Part of a small language model's weights: 10532 steps.
Each number is 128 + 24 x the weight over its row's rms, rounded and kept within 0 to 255. Layers, rows and columns count from 0. The size above them is the row's rms in percent of the matrix's.

# layer 8 MLP up, 640x160, rms 0.0662, rows 87-108, columns 0-159
size [ 93 103  87  97 107 109  91 101  86 102 108 113  76 110 105 100  92  79 103 105 115 124]
[[136 170 149 136 141 110 128 102 147 123 137 135 160 102  92 138 136 106 123 154 108 156 169 117 152 123 108 107 100 120 128 109 120 123 150 126 172 103 165 154 168 112 121 145 137 135 126 125 133 161 152 129  92 182 175 104 133 105 152 146 147 129 138 120 154 159  36  73 101 185 123 128 117  87 106 122 122 117 135  96 113 117 136 120 163 176 119 154 111  96 138 137 124 154  93 132 136 149 149 143 113 138 114 150 113 168 140 118 138 120 116 126 110 104 137  84 139 130 130 133 141 149 131 121 150 128 123 122 151 131 157 126 145 133 116 149 105 161  83 178 144 140 131 161 118 131 172 128  83 149 119 127 102 162 155 161  82 152 147 159]
 [107 120 151 107 141 133 144  94 133 138 113 133 129 124 137 132 118 149 137 126 116 153 107 149 137 111 111 122 111 113 163 135 131 174 125 132 156 159 181 140 136 148 157 124 154 122 148  85 127 189 145  85 144 151 112 165 148 131 109 143 142 134 168 127  89 129 130 109 128 155 128 160 169 108 132 155 135 157 116 131  88 117 143  93 196 153 127 150 130 118 104 135 140 148 101 105 133 123 119 176 164 130 118 153 130 115 107 162 155 117 111 164  54 156 135 142  97 134 143 129  96 167 154  94  98 140 127  93 126 139 151 119 104 159 134 128  87  78 127  89 129 118 134 116 131  89 138 151 146 184 123 178 135 116 119 148 142 147  90 156]
 [154 138 121  94 119 123 138 201 164 109 156 135 143 108 152 148 158 148  66  99  93 170 133 125 115 128 123  86 137 146 159  92 110 112 103 161 111 144 119 101 113 153 124 113 136 145 186 130 151 167 111 131 167 135 138 133 125 104 130 125 135 136 129 129 175 158 142 119 121 111 118 115  76 120 130 107 108 121 100 112 110  68 113 100 151 148  99 121 131  97 100 119  98  93 145 111 161 154  85 101 163 103 123 120  97 138 148 124 126 133 132 116 142 109 129 121 144 157 157 111 145  90 126 158  92 138 139 143 146 128 168  91 130 149 152 107 116 112 142 154 161 155  99 129 113 124 147 139  99 132 119 138 115 130  78 178 140 168 155 104]
 [137 122 116 111 157 140 165 124 145 105 131 118 109 112 117 109 127 133  86  93 121 151 180  96 138  60  98 149 157 104 162 114 108  95  63  86 150 126 138 124 135 135 147 140 134  86 113 164 150 134 108 147 136 110 127 136 165 101 140 129 156  94 117 119 119 133 131 110 145 136 132  96 137 149 131 136 123 134 129 144 109  93 111 126 132 163  97 140 108 175 126 152 101 122 144 121 113 186 177 133 155 143 135 120 111 164 170 174 100 143 110 165 135 152 118 113 129  87 121 134 125 136 119 154 103 128 113 163 136 114 141  94 152 170 140 108  87 158 145 160 153 122 123 119 130  95 119 119  85 189 150 149 127 120 178 141 151 147 122 117]
 [157 136 120 158 129 126 158 114 148 125 118 143 105 148 124 102 122 143 146 137 153  98 106 131  96 148 153 127 114 106 114 138  95 146 119 131 158 127 151  99 183 108 133  77 185 133 130 159 103  99 155 119 127 137 113 136 150 132 120 144  69  94 122 121 115 157 124 115 179 113 128 117  97 137  91 129 145 144 154 130 117 144 133 115 148 102  91 202 114 148 135 108 109 155 140  81 106 145 109 139 182 125 126 203 125 111 119 144 140 117 110 137 147 102 124  98 113  98 112 146 121 171 148 130 164 125 111 102 119 117 117 107 192 110 140 117  96 110  66  97 121  96 130 122 167 139 107 144 141 152 133 142 116 148 125 137 108 132 101 159]
 [153 150 115 132 118 119 137 129 162 138 116  99 136  99  94 108 151 129 162 165 126 128 166 186 129 132 153 149 170 111 169 138 118 124 121 132 111 115 117 125 142 117 143 135 113 180 163 178 137 128 124 108 139 141 165 152 160 134 141 129 165 146 145 122 143 161 116 156 186 116 143 116  94  81 110 108 112 107 161 161 114 111 155 137 164  63 146 127 131 150 131 128  93 117 142 135 163 115 124 115 119 108  70 126 123 132  91 136 124 102 109 163 108 122 146 124 113 108 123  93  71 114 166 166 168 134 162 123 121 114 165 124 127 164 118  82 108 141 105 117 132 110 154 131 141 132 131 126  64 146 110 115 121 141 112 149 125  89 101 114]
 [126 141 122 119 112 117 127 149 105 118 118 153 122 109  98 104 137 100 126 128  81 129 159 122 153 123 138 177 121 109  93 144 135 105 154 150 151 118 138 130 121 191  85 148 117  93 193 146 130 139 172 124 123 134 197 137 152  91 164  91 130 140 156 142 172 157  80 158  95  91 118 113 132 132 120 139 136 143 116 125 165 112 137 163 129 126 142 142 122  98 102 105 109 137 123  85 127 120 152  93 163 130  91 143 140 143 104 135 152 146 143  81 151 111 146 122 137 121 128 144 158 126 164 175 126 118 107  98 171 166 151  88  86 129 115 138 105 160 123 138 118  82 160  98 118 118 148 135 140 142 117 121 125 104 120 127  97 161 140 142]
 [108 125 147 140 101 142 135 106 135 126 128 128 152 153 120 157 168 161 125 123 114 127 132 129 145 101 106 175 135 117 103 102 110 131 143 137 151 120 171 138 118 151 167  93 133 147 181 132 155 187 154 113 162 136 165 161 169 132 216 110 157  98 120 116 139 110 135 131 176  89 137 141  84 113 132 141 142 145 113 133 158 110 145 103  97 153 171 126 136 156  92  91  89 112 129 126 128 108 151 109 166 114  97 132 138 189 107 152 153  87 135 106 130 130 145 137 114 116 157 128 152 142 125 128 151 108 108 108 139 106 133 100 162 144 108 133 158 123 119  90 146  95 127 138  96 145 157 104  94 124 110 126 125 118  74 118 137 142 111 123]
 [144 133 127 135 157 129 112 149 119 125 179 166 138 162 136 137 119 163 122 143 132 152 120 145 104  96 132  99  98 134 124 151 173 131 145 142 185 141 149 116 151 147 121  78 142 129 149 110 120 122 163 132 143 144 122 104 160 154 158 114 131  85 109 138 115 105 130  94 142 124  98 143  47 127 129 158 143 138 135 107 161 127 110 151 128  94  73 138  96 118 144 154 135 128 106 124 106 185  86 157 126 159 154 162 127 129 126 144 139 146 117 137  94 112  92 142  94 157 167 116 151 161 111 144 136 158 184 156 117 105  94 148 103 142 114 124 110 128 144 140  89 143 104  89 131 111 120 133 143 159  96 139 115 136 113 124 143  96  71 144]
 [ 95 150 130 118 130  98 128 155 134 105 155 133 151 156 146 116 115 140 117 137 138 172  93 118 147  87 113 123 104  71 113 114 129  69 129 112 124 120 149  90 121 151 139  98  94 116  97 179 149 122 102  81 123 148 163  97 118 122 116 108 160 117 150 153 137 117 137 137 137 154 115 164 101 112  96 167  94 132  87 150 142 145 140  97 162 137  96 142 143 148 126 155 159 129 141 116 132  84  99 142 138 105 117 163 113 124 129 201 134 195 144 146 125 130 148 141 121 116 115 126 111 137 140 122 132 116 147 143 129 135 121 115  83  97 153 121 140 147 175 130 132 136 183 116 132 174 149 152 127 147 163 164 100 118 106  90 130 151 101 151]
 [126 140 131 143 136 123 149 142 110 119 175 142 128  96 162 106 138 114 124 119  99 142 114 133 109 114  95  88 140 127 124 109 105 111  60 174 116 145 128 140 109 143 137  86 136 132 115  95 215 127  90 107 159 126 161 101 128  97 179  92 191 144 118 108 125 141  93 146 121 177  81 121 132 144 132 105 126 135 127 150  84  96 102 147 125 144 124 121 141 126 145 133 116 105 134 128 133 175 172 119 121 134 139 114  87  99 128 191 108 156 164 113 106 131 133 147 127 113 119 152 127 127 135 109  82 150  97 107 113 129 154 146  99 109 113 128 138 125 128 120 131 101 126 144 122 118 143 134  57 122 111 167 118 131 138 132 117 144 155 152]
 [125 129 111 137 149 122 133 152 135 119 124 149 117 138 131 127 116 132 108 137  58 140 162 126 139  58 112 153 117 141 113 126 124 121 112 134 110 117 148 144 183 111 152 148 132 121 136 165 148 109 121 106 134 152 117 123 130  88 139 177 144 126 158 149 127 134 137 110 125 122 122 112 122 119  98  99 146 187 120 142  80  78  83  89 144 161 129 121 135 135  91 151 103 142 105 101 132 105 110  95 108 140 137 108 130 120 136 204  93 103 144 136 114 117 101 100 109 104 140 122 106 135 126 156  93 155 137  91 136 163 133  95 145 127 139 112 167 113 164 116 159 106 116  97 140  98 176 133 110 132 128 118  69 102  62 134 117 129 104 147]
 [115 116 110 112 163 184 122 150  76 116 147 132 153  88 116 106 156 143  99 126  88 116 137 133  85 136 139 130 114 146 187 156 163 150 110 129  90 166 134 148 150 152 134 114 154 135 134 151 119 108 124 110 145 133 137 122 113 121 125 149 121 103 139 146 142 175 137  97 181  94 144 143 147 161 122 137 115 135 134 124 141 115 148 140  90 131  85  78 135 157 162  95 122  49 162  96 158 126 174 148 168 107 119 116 168 141 138  93 146 117 123 104 120 148 160 109 125 138  98 138 108 133  95 107 141 137 112 164 147 129 140 123 151 146  79 100 141 138 138 139 121 119 133 113 147 169  91 126 132 108 118 150 155 147  91 117 143  89 141 133]
 [114 136 142 136 119 123 154 171 151 105 177 121 134 116 140 179 165 162 137 100 129  92 119 131 153  95 117 105 174  77 142 123 132 118 112 134 144 119  92 122 146 137 118 132 179 166 134  98 121 137 142 120  93 164 163 141 128  99 168 172 123  96 149 109 122 123 126 144 138  70  88 120 106 120 100 123 149 134 110 113 133  64 144 106 145 111 131 142 117 153 139 120 107 115 150  97 129  93 119 125 113 126 103 147 106 100 124 127 140 112 124  96  85 112 147 143 149 123  74 137 150 131 125  86 164 171 132 131 162  79 138 139 143 151 104 140  74 124 139 155 140 117 158 154 148 121 160 108 131 168 113 146 116 109 100 151 159 129 134 164]
 [141 143 164 111 124 114 153 126 151  85 140 130 175 118 107 155 120 117 132 141 142 134 128 147 138 145 103 115 143 132 158 119 164 150 108  80 133 119 130 103 139 148 157 116 156 132 144 141 109 142 118 103 159 143 158 118 139 126 201 206 129  87 168 100 141 121  75 124 155 164 145 120 142 128 102 165 143 139  88 104 127 113 140  97 149 149 129 180 126 148 144 100 133 115 163  86 173 142 144 142 103 135 166 120  97 146 118 153 117 112  90 154 154 133 165 130  75  74 112 120 125 121  99 101 110 139 142 112 148 141 135 120 120 111 144 129 148 107 101 123 123  91 155 106 130  82 113  95 104 110 120 121  84 157 112 131 142 125 130 131]
 [152 125 106 143 178 143 134 110  91 175 133 143 137 127 152  98 125 133 152 170 126  98 142 130 123 146 178 138 142 136 134 154 126  92 152 113 112 114 160 136 110 124 166 128 154 108 170 163 103 104 169 107 149 134 136  59 101 141 108 139 125 152 139 128 124 127 105 137  83  80 130 126 144 120 141 122 121 124 137 151 128  87  92 116 136 131 149 141 124 134 103 102 118 104 137  77 102 125 146 130 166 118 116 102 115 114 140 138 109 131  96 120 127 119 137 137 135 113 104 184  86 182 106  91 100 130 145 148 117  82  94 108 159 126 106 148 134 108 126 187 165  87 153 146 128 125 114  90 144 143  62 150 137 132 101 145 133 142 156 133]
 [111 138 116 114  93 139 135 104 121 125 131  93 101 148 132 136 133  80 128  83 124 135 166 137 131 134 100 127 181 150 146 102 126 103 129 101 194 121 112  95 103 116 161 147 148 152 120 117  93 141 117 102 145 140  92 121 133 134 141 162 149 122 137 118 107 106 134 178 119 110 118 131 164 109 147 143 122 115 118 107 125 178 138 146 123 159 153 175 114 136 106 106  80 101  74 102 118 130 153 158 120 118 145 146 173 101 128 120  94 113 156 127 108 151 122 118 112  92 151 117 126  73 130 151 133 143 159 188 123  92 137 153 140 124  85 123 106 159 137 123 150 114 121 106 160  71 128  95  97 129 108 186 116 114 147 128 152 119 109 126]
 [ 91 136 100 137 139 179 121 134 113 180 135 151 133 111 174 130 150  83 122 117 150 116 130  90 112 151 164 118 100 140 152 154 170 147 100 134 167 125 133 156 207 145 110 132 141 161 142  72 112 129 112 144 145 154 188 147 155 131 126 121 122 127 108 115 117 119 117 103 109 132 130 178 116 165 121 153 124 111 126 115  98 147 142  99 150  97 118 117 109 171 141 142 148 136  88 152 123 130 151 131 129 131 109 145  86 119  96 100  74 170 152 110 149 148 145 122 125 107 123 139 150 121 108 145 124 136 130 125  97 104  99 129 139 115  77 101 147 166 127 166 143  99 135 139 152  76 112 158 113 121 101 154 164  96 114 137 132 120 123 116]
 [140 166 131  98 151 142 153 140 140 146 114 167 131 131 123 110 163 157 102  84 146 172 108 137 116 146  94 169 155 176 116 132 135 114 142 117 113 144 120  97 166 134 142 114 118 112 139 103 168 141 117 119 117 101 150  95 158 119 114 168 124 136 129 105 101 155 108 146 148  88  98 120 127 132 140 157 128 104 127 135 141 123 115  59 125 139  88 108 107 142 129 153 124 150 158 111 138 110 108 141  95 166 102 197 117 119 117 122 122 130 133 118  65 107  85 136 142 136 122  99 150 101 122 161 132  92 174 150 128 142 172  91 144 121 100  98 126  97 100 164 152 105 110 175 132 157 106 107 115 100 113 110  90 130 120 160 127 144 144 139]
 [130 144 139 112 129 117 149 113 135 147 150 152 138  96 134 107 112 118 117 133 142 146  99 160 125 167 104 114 134 163 105 137 126 146 131 108 101 142 158 166 117 101 149 113 166 140 168 114 129  93 115 107 130 123 116 118 161 114 141 106 153 103 166 134 128 126 124 136 163 138  85 144  92 124  94 133 129 139 135 152 113 122  71 101 131 155  69 129  99  96 110 103 144 151 120 107 137  96 137 145  91 117 126 123 121 122 119 189  62 151 129  97 111 128 125 120 105 128 155 127 156 126  94 129 138  86 131 140 168 163 129 140 169 103 150  90 114 125  78 110 160  67 151 124 137  95 103 161  59  95 130 128 109 123 119 134 123 112  79 131]
 [131 189 161 162 135 166 133  91 112 130 142 160 133 114 119 143 196 109 112 112 148 158 172 132 122  93  97 119 151 163 114 101 111 145 131 134 143 141 167 150 164 125 116  81 155 131 161 157 160 158 117 142 124 128 102 157 138  94 134 158 117  89 140 131  98 162  79 117  98 139 117 148 133  91 116 179 136 130 118 127 134 116 129 110 139 156 148 111  79 145 131 142 121 127  67 131 127 136 125 157 138 118 153 162 164 124 140 154 123 111 105 130  86 113 122  95 132 123 123 119 108 111 104 116  81 120 114 135 164 144 153 109 147 155 107 123  77 117 107 141 149 115 105 123 195 136  93 133  91 144 129 131 144 130 127 121 137 132 118 166]
 [ 83 135 132 118 132 160 157 100 131 117 151 140 138 131 117 174 141 158  71 142 110 129 149 146 124 152  91 147 119 110 110 110 140 164 124 139 146 120 175 109 126 111  76  98 144 130 159 122 134 110 153 133 164 107 148  49  93  87 132 127 125 145  98 131 125 122  93 134 144 147 142 139 155 139 114 157 100 120 123 157 123 126 140 107 137 190 107 147  92 183  79 101 116 137 139 117 153 168 184  92 132 135 121 133 146 129 121 146 136 151  83 119 111 148 149 121 102  90 113 171 115 115 120 118 135 145  98 115 140  85 128  94 101 113  97 154 109 146 119 144 133 125 148 150 153 152 135 138  93 119 151 161 104 128 152 144 159 155 110 136]]
# layer 8 MLP down (transposed), 640x160, rms 0.0765, rows 87-107, columns 0-159
size [ 96 107  95 100 111 103  93 105  86 106 110 108  76 105 107 101  92  85 101 106  92]
[[121 153 116 145 129 100  96 108 102 155 135 151 144 118 111 148 153 134 128 146  65 162 102 145 173  63 143 133 100 117 131 106 114 112 123 128 117 130 154  72  73 132 116 115 169 127 127 146 154 141 117 119 166 126 121 155 139 133 150  68 136 136 115  96 154 100  84 185 133 111 110 118 156 135 116 157 131 139 121 140 156 115 183 123 121 134 154 135 102 132 143 150  84 119 156 105 123 168 105 125 108 129 149 144 154 169 131 141  88 123 137 155 138 126 193 115 125 103 133 107 143 136 134 134 136 103 127 129 151 114 120 127 151 153 142 117 184 158 124  89 101 153  69 125 146 112 139 148 139 163 145  89 148 127 128 124 140 111 110 139]
 [170 138 122 158 131 139 118 117 141 147 125 148 127 129 106 121 132 113 107 121 101 102 131 154  96 166 125 130 145  78 136 163 133 140 123 131 168 202 104 118  86 150 109 124 170 125  93 103 124 143 159 103 163 147 114 138 117  96 103 156 117 138 140 153 153 141 160  73  96 132 121 154  84 109 196 147  88 126 151 123 135 123 178 163 173 110 101  90 155 115 164 120 137 134 160 127 122 117  73 170 120 135 129 130 127 115 138 155 140 128 106 115  99 157 101 108 119 100 158 141 195 147 122 147 134 122  93 123 119 100 177 142 122 123 111 158 108 135 116 131 128 128 130  92 128 132 110 114 127 125 133 113 151 125 132 109 162 133 136  88]
 [133 123 106 135 143 150 136 111 140 119 102 143 143 101 124 118 129 156 122 117 131 157 146 114 130 145 111 107 162 139 109 128 127 126 152  93 151 128 146 124  94 137 119 138 141 143 101 139 122 146 102 144 131 127 102 143 126  91  75 175 115 168 166 138 119  97 150  65 133 160 157 138 121 108 118 121 143 127 119 135 120 149  53  92  92 133 141 144 114  82 149 128 138 122 143 204 104 130 122 141 122 113 149 112 147 129 160 117 140 139 149 136 116 141  89 128 134 212 142  68 139 138  78 150 174 150 143 127 124 172 154 180 136 140 146 144 173  76 130 105 120 147 112 115 142 111 122 124 108 125 158 120 161 113 119 119 149 135 157 119]
 [130 102 125 162 112 141 129 134 119 120 151 145 136 142 107 124 124 152 147 114 103 153 126 114 178 136 117 154 107 132 122 114 132  77  91 114 123  81 126 127  88  89 133 149 155 118 136 172 113 131 119 117 154 165  74  98 111 120 141 109 174 136  88 114 128 146 210 121 145 121 128 128 137 169 127 112 147 103 102 117 112  92 118 114 125 116  62 140 122 196 150 145 133 125 191 127 113 145 155 111 104 172 135 111 107 140 121 121 113 129  97 137  91 152 106 155 160 157 137 132 156 134 149 178 123 124 132 166 142 142 126 145 124 140 134 152 124 134 143 104 136 118 111 131 101 144 142 155 156 181 147 135 157  94 140 143 160  92 125 153]
 [134 125 131 153 117  67 136 111 102 182 140 122 106 128  95 155 164 101 101 111  92  98 134 116 137 116 157 154 155 148 118 131  83 111 146 175 131 170 144 126 133 113 145 106 147 149 127 127 162 131  97  97 135 113 155 127 136  99 136  50 151 108 144 117 135 113 113 163 121 119 143 136 123 125 118 135 131 142 113  76 185 109 131 130 138 152  73 102 128 106 136 113 112 123 106 118 130 133 155  95 152 116 144 144 171  94 124 140 151 122 126 153 147 129 126 143 174 141 138 150 123  99 133 196 154 160 129 154 137 112 166 113 153 122 150  70 100 164 122 150 151 155 107 142 135 120 111 121 139 125 133 154 145 127 129 159 162 183 125 138]
 [154 135 141 121 118 136 133 127 104  77 154 120 190 152 124 133 116 154 111 133 109 126 123 147  99 116 140 101 144 106 106  99 115 153  91 136 142 112 109 135 102 140 134 144 104 123 167 139 156 121 153 142 131 107  94 150 162 160  64 110 155  99 130  96 121 145 133 136 108 105 154 144 108 149 157 115 132 101 108 118 147 122 243 116 134 126  93 131  73 145 148 142 152 115 128 123 162 114 159 128 107 137 106 126 119 140  46 148 124 114  93 119 157 123 144 138 105 110 155 145 113 102 115 141 141 110 117 141 139 101 105 121  92 109 137 140 138 159 107 116  85 111  90 162 139 146 117 111 120 116 107 117 111 127 120  76 138 110 148 137]
 [107 102 126 119 136 133 129 143 107 103 108 114 119 175 139 136 142 141 138 107 133 126 101 103 107 162 143 153 113 129 135 117 149 133 151 123 143 174 100 113 143 138 115 120 146  98 132 115 128  95 130 110 110 128 136  97  84 151 125 162 110 124 121 133 106 120 146 145 164 102 155 147 133 157 120 139 177 130 133 116 120 100 141 102 149 121 123 135 150 168 148 121 102 155 135 144 161 165 131 160 151 148 133  75 132  88 144 119 123 118  91 157  87 126  85 157 156 124 152 103 190 148 109  75 133  92 112 100 153 141 118 109 135 159 144 111 131 121  95 101  61  95  70 147 151 167 100 156 141 124 197 121 141 103 103 118 108 115 118 167]
 [149 133 136 101 116 153 115  98 156 149 163 136 135 154 114 148 166 120 105  69 136  97  98 121 117 133 147 131 113 119  68 120 128 146  80 142 130 136 141 100  80 125 107  98 109 141 168 120 167 124 115 138 167  93 128 134  90 127  86 124 138 101 144 150  95 127 165 111 110 141 153 185 140 153 151 119  88 122 135  88  84 125 121  80  93  81 122 123 151 160 135 117 104 127 136 151 159 102 112 125 148 135 168 135 129 136 112 112 135 142 158  90 127 116 127 166 111 147 148 121 160 127 157  94 130  79 104 140 115 127  88 104 150 111  98 119 133 154 122 124 147  84 136 114  99 123 141 127 141 106 101 142 130 104  92 132 163 166 151 104]
 [ 98 115 130 128 110 162 165 105 107 143 137 102 135 106 109 144 165 139 120 102 124  85 146 125 146 172 133 145 177 165 139 141 133 140 121 141 150 153 100 151 143 124 141 176 141 150 136 143  85 103  99 132 123 132  97 126 119  71 142 135 158 138 106 130 130 121 122 133 107 132 116 144 172 117 117 122 121 157 135  90  88 158 165 120 133 114 131 118 154 135 107 121 129 134 106  96 154  93 152 119  85 116 138 118 155  88 175 133 141  55 173 134 170 163 180 108 120 125 139 130  75  91 139 137 108  77 110 126 115 104 144 124 120 147 133 117 149 124  96 112  94  95 116 123 124 118 165 153 155 115 113 113 150 117 162 127 184 146 117 134]
 [ 97 137 123 160 145 152 114 145  99 127 168 127  90 138 111 139 109 120 127 100 114 122 146 116 105 120  89 145 193 101 145 175 132 116  65 132 105 165 131 141 175 104 129 121  81 133  90 135 133 109 142 114 103 157 144 150 120 119 138 102 105 124 106 130 176 129 121 106 190 150 120 103 129 146 124 125 105 113 130 139 116 122 133 134 127 136 143 103 126 159 127 143 141 118 116 153 106  99 157 150 150 102 102 115 137 130 130 131 179 109 115  62 161 140 128 118 139 122 198 192 100 115 146 132 116 131 139 140 112 115 111  91 192 146 126 110 114 150 110 121 130 114 150 126 141 125 126 103 114 106 112 153 106 137 161  76  97 112  95 136]
 [152 149 129 142 100 121 142  91 142 113  92 117 150  99 163 155 125 152 135 129  61 104 111  85 131 100 136 135 157 117 146 154 139 123 158 150 119 158 158  93 121 109 131 102 131 159  98 135 162 109 110  90 129 163  84 134 169 133 111 110 126 122 113 129 127  91 132 128 121 102  98 121 119 127 170 134 151 102 112 176 160 150 167 147 191 127 181 127 166 140 133 108 128 140 133 136 130 158 109 174 135 148 139 140 159 134 166 179 107  99  92 150 152 118 153 122 136 110  79 154 143  81 123 153 123 142 122 113 130 127 103 159 162 114 159 132 128 161 134 114  95 104 138 111 147 123 130 116 177 129 165 139 130  98 143 121 133 106 112 156]
 [167 115 120 125 151 120 120 126 140 141 123 122  98 122 130 178 120 112 113 116 131 118  86 102 179 148  81 146 148 155 135 175 111 107  97 162 170  67 101 110 149 142 136 138 148 140 119 138 132 125 165 159 144 155  76 128 116 152  90 127 173 139  94 118 120 174 179 137 113 142 115 109 105 149 137 125 131 129 150 136 161 128 114 123  91 129 104 162 107 176 143 167 132 137 133 116 125 119 144 150 152 113 125 108 122 147 140 128 156 127 123 150 114 107  99 164 116 108 110 119 160 130 143 122 175 145 119 130 155 167 150 108 145 186 117  99 116 139 149 118 128  72  97 150  97 110 118 104 120 153 116 154 122  64 124 124 146 106 158 147]
 [155 149 143 143  97  79 116 121 137 178 139 140 147 138 137 139 127 136 108 126 136 146 104  93 206 136 130 119 143 158 123  67  84 145 122 117 144 129 138 116 118  86 142  87 110 152 184 119 123 122 145 130 110 110 118 100 119 106 133 111 120 146 103 163 136  93 200 118 113 145 135 118 120 125  98  91 161 111 195 149 137 149 143 127 122 124 126 158 148  85 106 148 135 167 103 160 128 111  92 141 127 139 107 109 163 148 178 124  98 116 114 130 112 148 101 147 113 156 122  79 134 118 149 129 117 146 137 116 145 100 111 153 140  74 148 146 115 134 119 126 101 116 131 104 139 118 145 136 154  96 142 117 161  73 120 147 137 145 130 107]
 [130 106 135 127  98 113 138 134 141 115 141 147 155  89 114 144 101 140 129 167 157 123 146 111  82 127 158  88 124 125 126 125 153 152 129 123 123 135 158 163 138 162 124 132 122  94 169 108 110 144 165 151 153 104 111  91 142 112 102 168 145 108 137 126  99 182 146 137 133 118 131 139 143 133 129 105 136 121 140 146 110  88 163 126 167 133 131 148  89 121 137  96 151 129 129 159 119 112 170 163 167 139  94 114 118 113  91 124 178 113 117 167 128 106  81 181 107 150 107 148 140  89 144  88 129 114 126 108 147 184 113  71 135 116  86 149 108 161 124 177  81 110  80 142 133 117 127 151 148 113 113 127 156  96 133 123 137 103 143 133]
 [133 140 149 120 151 127 126 117 150 128 108 141 156 159 125 140 133 159 118 143 117 156 148 126 117 130 111 158 103 176 110 146 101 117 158 103 102 129 126 153 134 150 143 161 102 124 120 130 112 129 144  78 124 158 157 116 129 105  84 114 114 119 111  93 170 157 111 118 105 156 124 181 177 161 123 180 108 138 108 131 122  93 157 156  81 150 150 136 127  98 175 121 136 102 141 121 140 151 130 102 112 137 146 110 131 139  84 127 201 146 200 152 154 111 157 117 133 116 101 132 122 123 157 112  94 113 162 167 112 109 110 144 105 137 107 152  85 132 143 119  91 132 108 118 156 113 100 145 140 150 135 140  93 157 140 141 109 121 125  67]
 [151 112 124 117 112 109 142  73  89 155 134 147 144 129 101 129 117 112 167  99 150 145 133 153 133 163 112 146 150 114 160 150 159 172 113 127  61 124 128 145 131 109 129  97  40 110 143  98 125 179 126  93 126 133 143  95 112 150 104 146 134 133  99 164 113 112 149 126 132 115 144 157 142 139 132 129 167 117 163 162 144 144 133 115 162 145 143 118 103 123 107 133 182 144 134 139 148  91 123 102 123 107 110 121 117 133  91 123 132  97 127 107 176 135 136 173 147 118  84 120 129 115 121 137 162 135 132 122 105 157  90 150 146 136 131 108 142  92 168 106 127 171 138  94 119  95 137 111 135 147 136 132 121 158 155  83 138 127 177 102]
 [132 153 118 153 184 152 104 142 122 150 142 128 116 101 118 117 108 138 106 123 114 134 120 123 146 156 112 136 124 165 171 142 116  44 118  94 102 146 124 116  76 111 161 116 135 145 100 102 147 125 105 114 139  99  88 130 117 119 113 154 160 133 108  55 128  76 148 151 123 161 141 147 130 164 157 119 149 117 182 180 168 138 157 158 125 107 112 169 133 129 112 164 139 113 146 105  89 151 133 132 126 115 148 117 127 115 160 116 155 124 168 126 170 135 141 151 102 157  89 130 120 104 134 145 149 150 104 165 111 113 112 139 135 102 120 111 130 119 145 141 144 156 126 117 128 101 136 135 161 100 142 104 143  73 141 139 149  96 144 152]
 [131 114 147 116 114 102 135 148 115 153 136 127 124 163 127 132  75  70 160 116 155 140 171 170 161 136 134 109 148 145  93 150 116 122 147  89 128 173 155 150 114 138 137 100 139 110 130 144 124  90 116 104 150 139  75 114 144 132 142 168 123 124  90  86  99  92 157 101 121  83  84 152 124 112 137  99 139 157 107 128 118 158 136 115  95 157 128  93 131 133 150  90 144 151 158 147 121 103 113 131 124 107 161 142 153 159  92 148 119 113  98 131 154  99 130 166 119  99 163 128 111 110 126 111 115  90 156 131 154 115 156 129 139 110 129 136 156 130 110 147  96 106 146 140 102 126 172 114 134 143 156 120 199  97 138 112 132  85  97 131]
 [131 111 142 133  77 115 158 132 126 134  72 154 145 113 128 109 124 146 125 102  92 102 147 113 103 109 146 143 158 110 130 109 156 168 162 137 117  89  73 149  96 106 142 161 139 133 104 138 131 121 125 133 165 143 142 156 108 179 132 112 163 168 143  97 133 156 137 153 143 129 119 122 165 129  95 123 104 133 142 155 118 116 201 160  66 133 121 101 132 114 138 108  87 108 121  95 101 152 127 147 153 133 138 139 151 128 130 122 161 126 139 136 121 118 105 100 132 188 156 163 145 117 169  83 116 146 101 138 126 129 145 116 134 102 130 144 160 128 163 122  62 123 109 141  98 161 110 113 118 103 116 127 178 126 151 114 122 136 145 107]
 [140 150 134 146 177 110 115 164 125 102 136 150 169 103 107 138 121 173 128 137 126 139 128  90 139 123 167 127 126  73 150 155 137 116 139 128 161 154 183 140 124 126 143 151 123 151 113 139 133 106 136 128 173 149 135 169 153 118 150 114 151 138 128 143 175 137 188 119 102 130 151 123 129 150 107 126  92  98 104 165 160 102  80 154  77 168 113 121 113 140 156 150 139 102 197 154 147 110 136 104 131 124  99 117 115 103 125 126 149 130 135 131 122 138 146 116 104 150 149 128 127 153 133  84 172 138 144 119 119 114 130 149 100 145 111 136 162 121  83 142 152  93 155 148  98 112 136 110 104 159 137 100 144 136  91 160 126 164 105  79]
 [ 99 173 148 186 110 128 208 162 104 235 117 136 188 135 114  98 159 164 126 125  83 112 120 141 105 140 113 116 108 121 131 146 147 137  95 129 120 151  99 125 143 117 132  84 142 145 121 151 119 138 154 136 143 103 132 111 112 129 129  96 140 129 139  94 120 156 115 136 112  79 142 109 132 151  76 148 111 144 143 108 127 146 144  81 117 140 109 102 131 117 139 112 101 111 136 141 134 133 104 103 128 104 160 148 115 123 128 134 107 132 157 142  99 109 139 170 143 111 122 128  84 111 131 113 152 117 117 125 137 110 112 133 113 140 118 138 160  99 115 112 135 102 164 104 156 130 108 112 119 117 103 112 116 112  68 148 160 136 148  89]]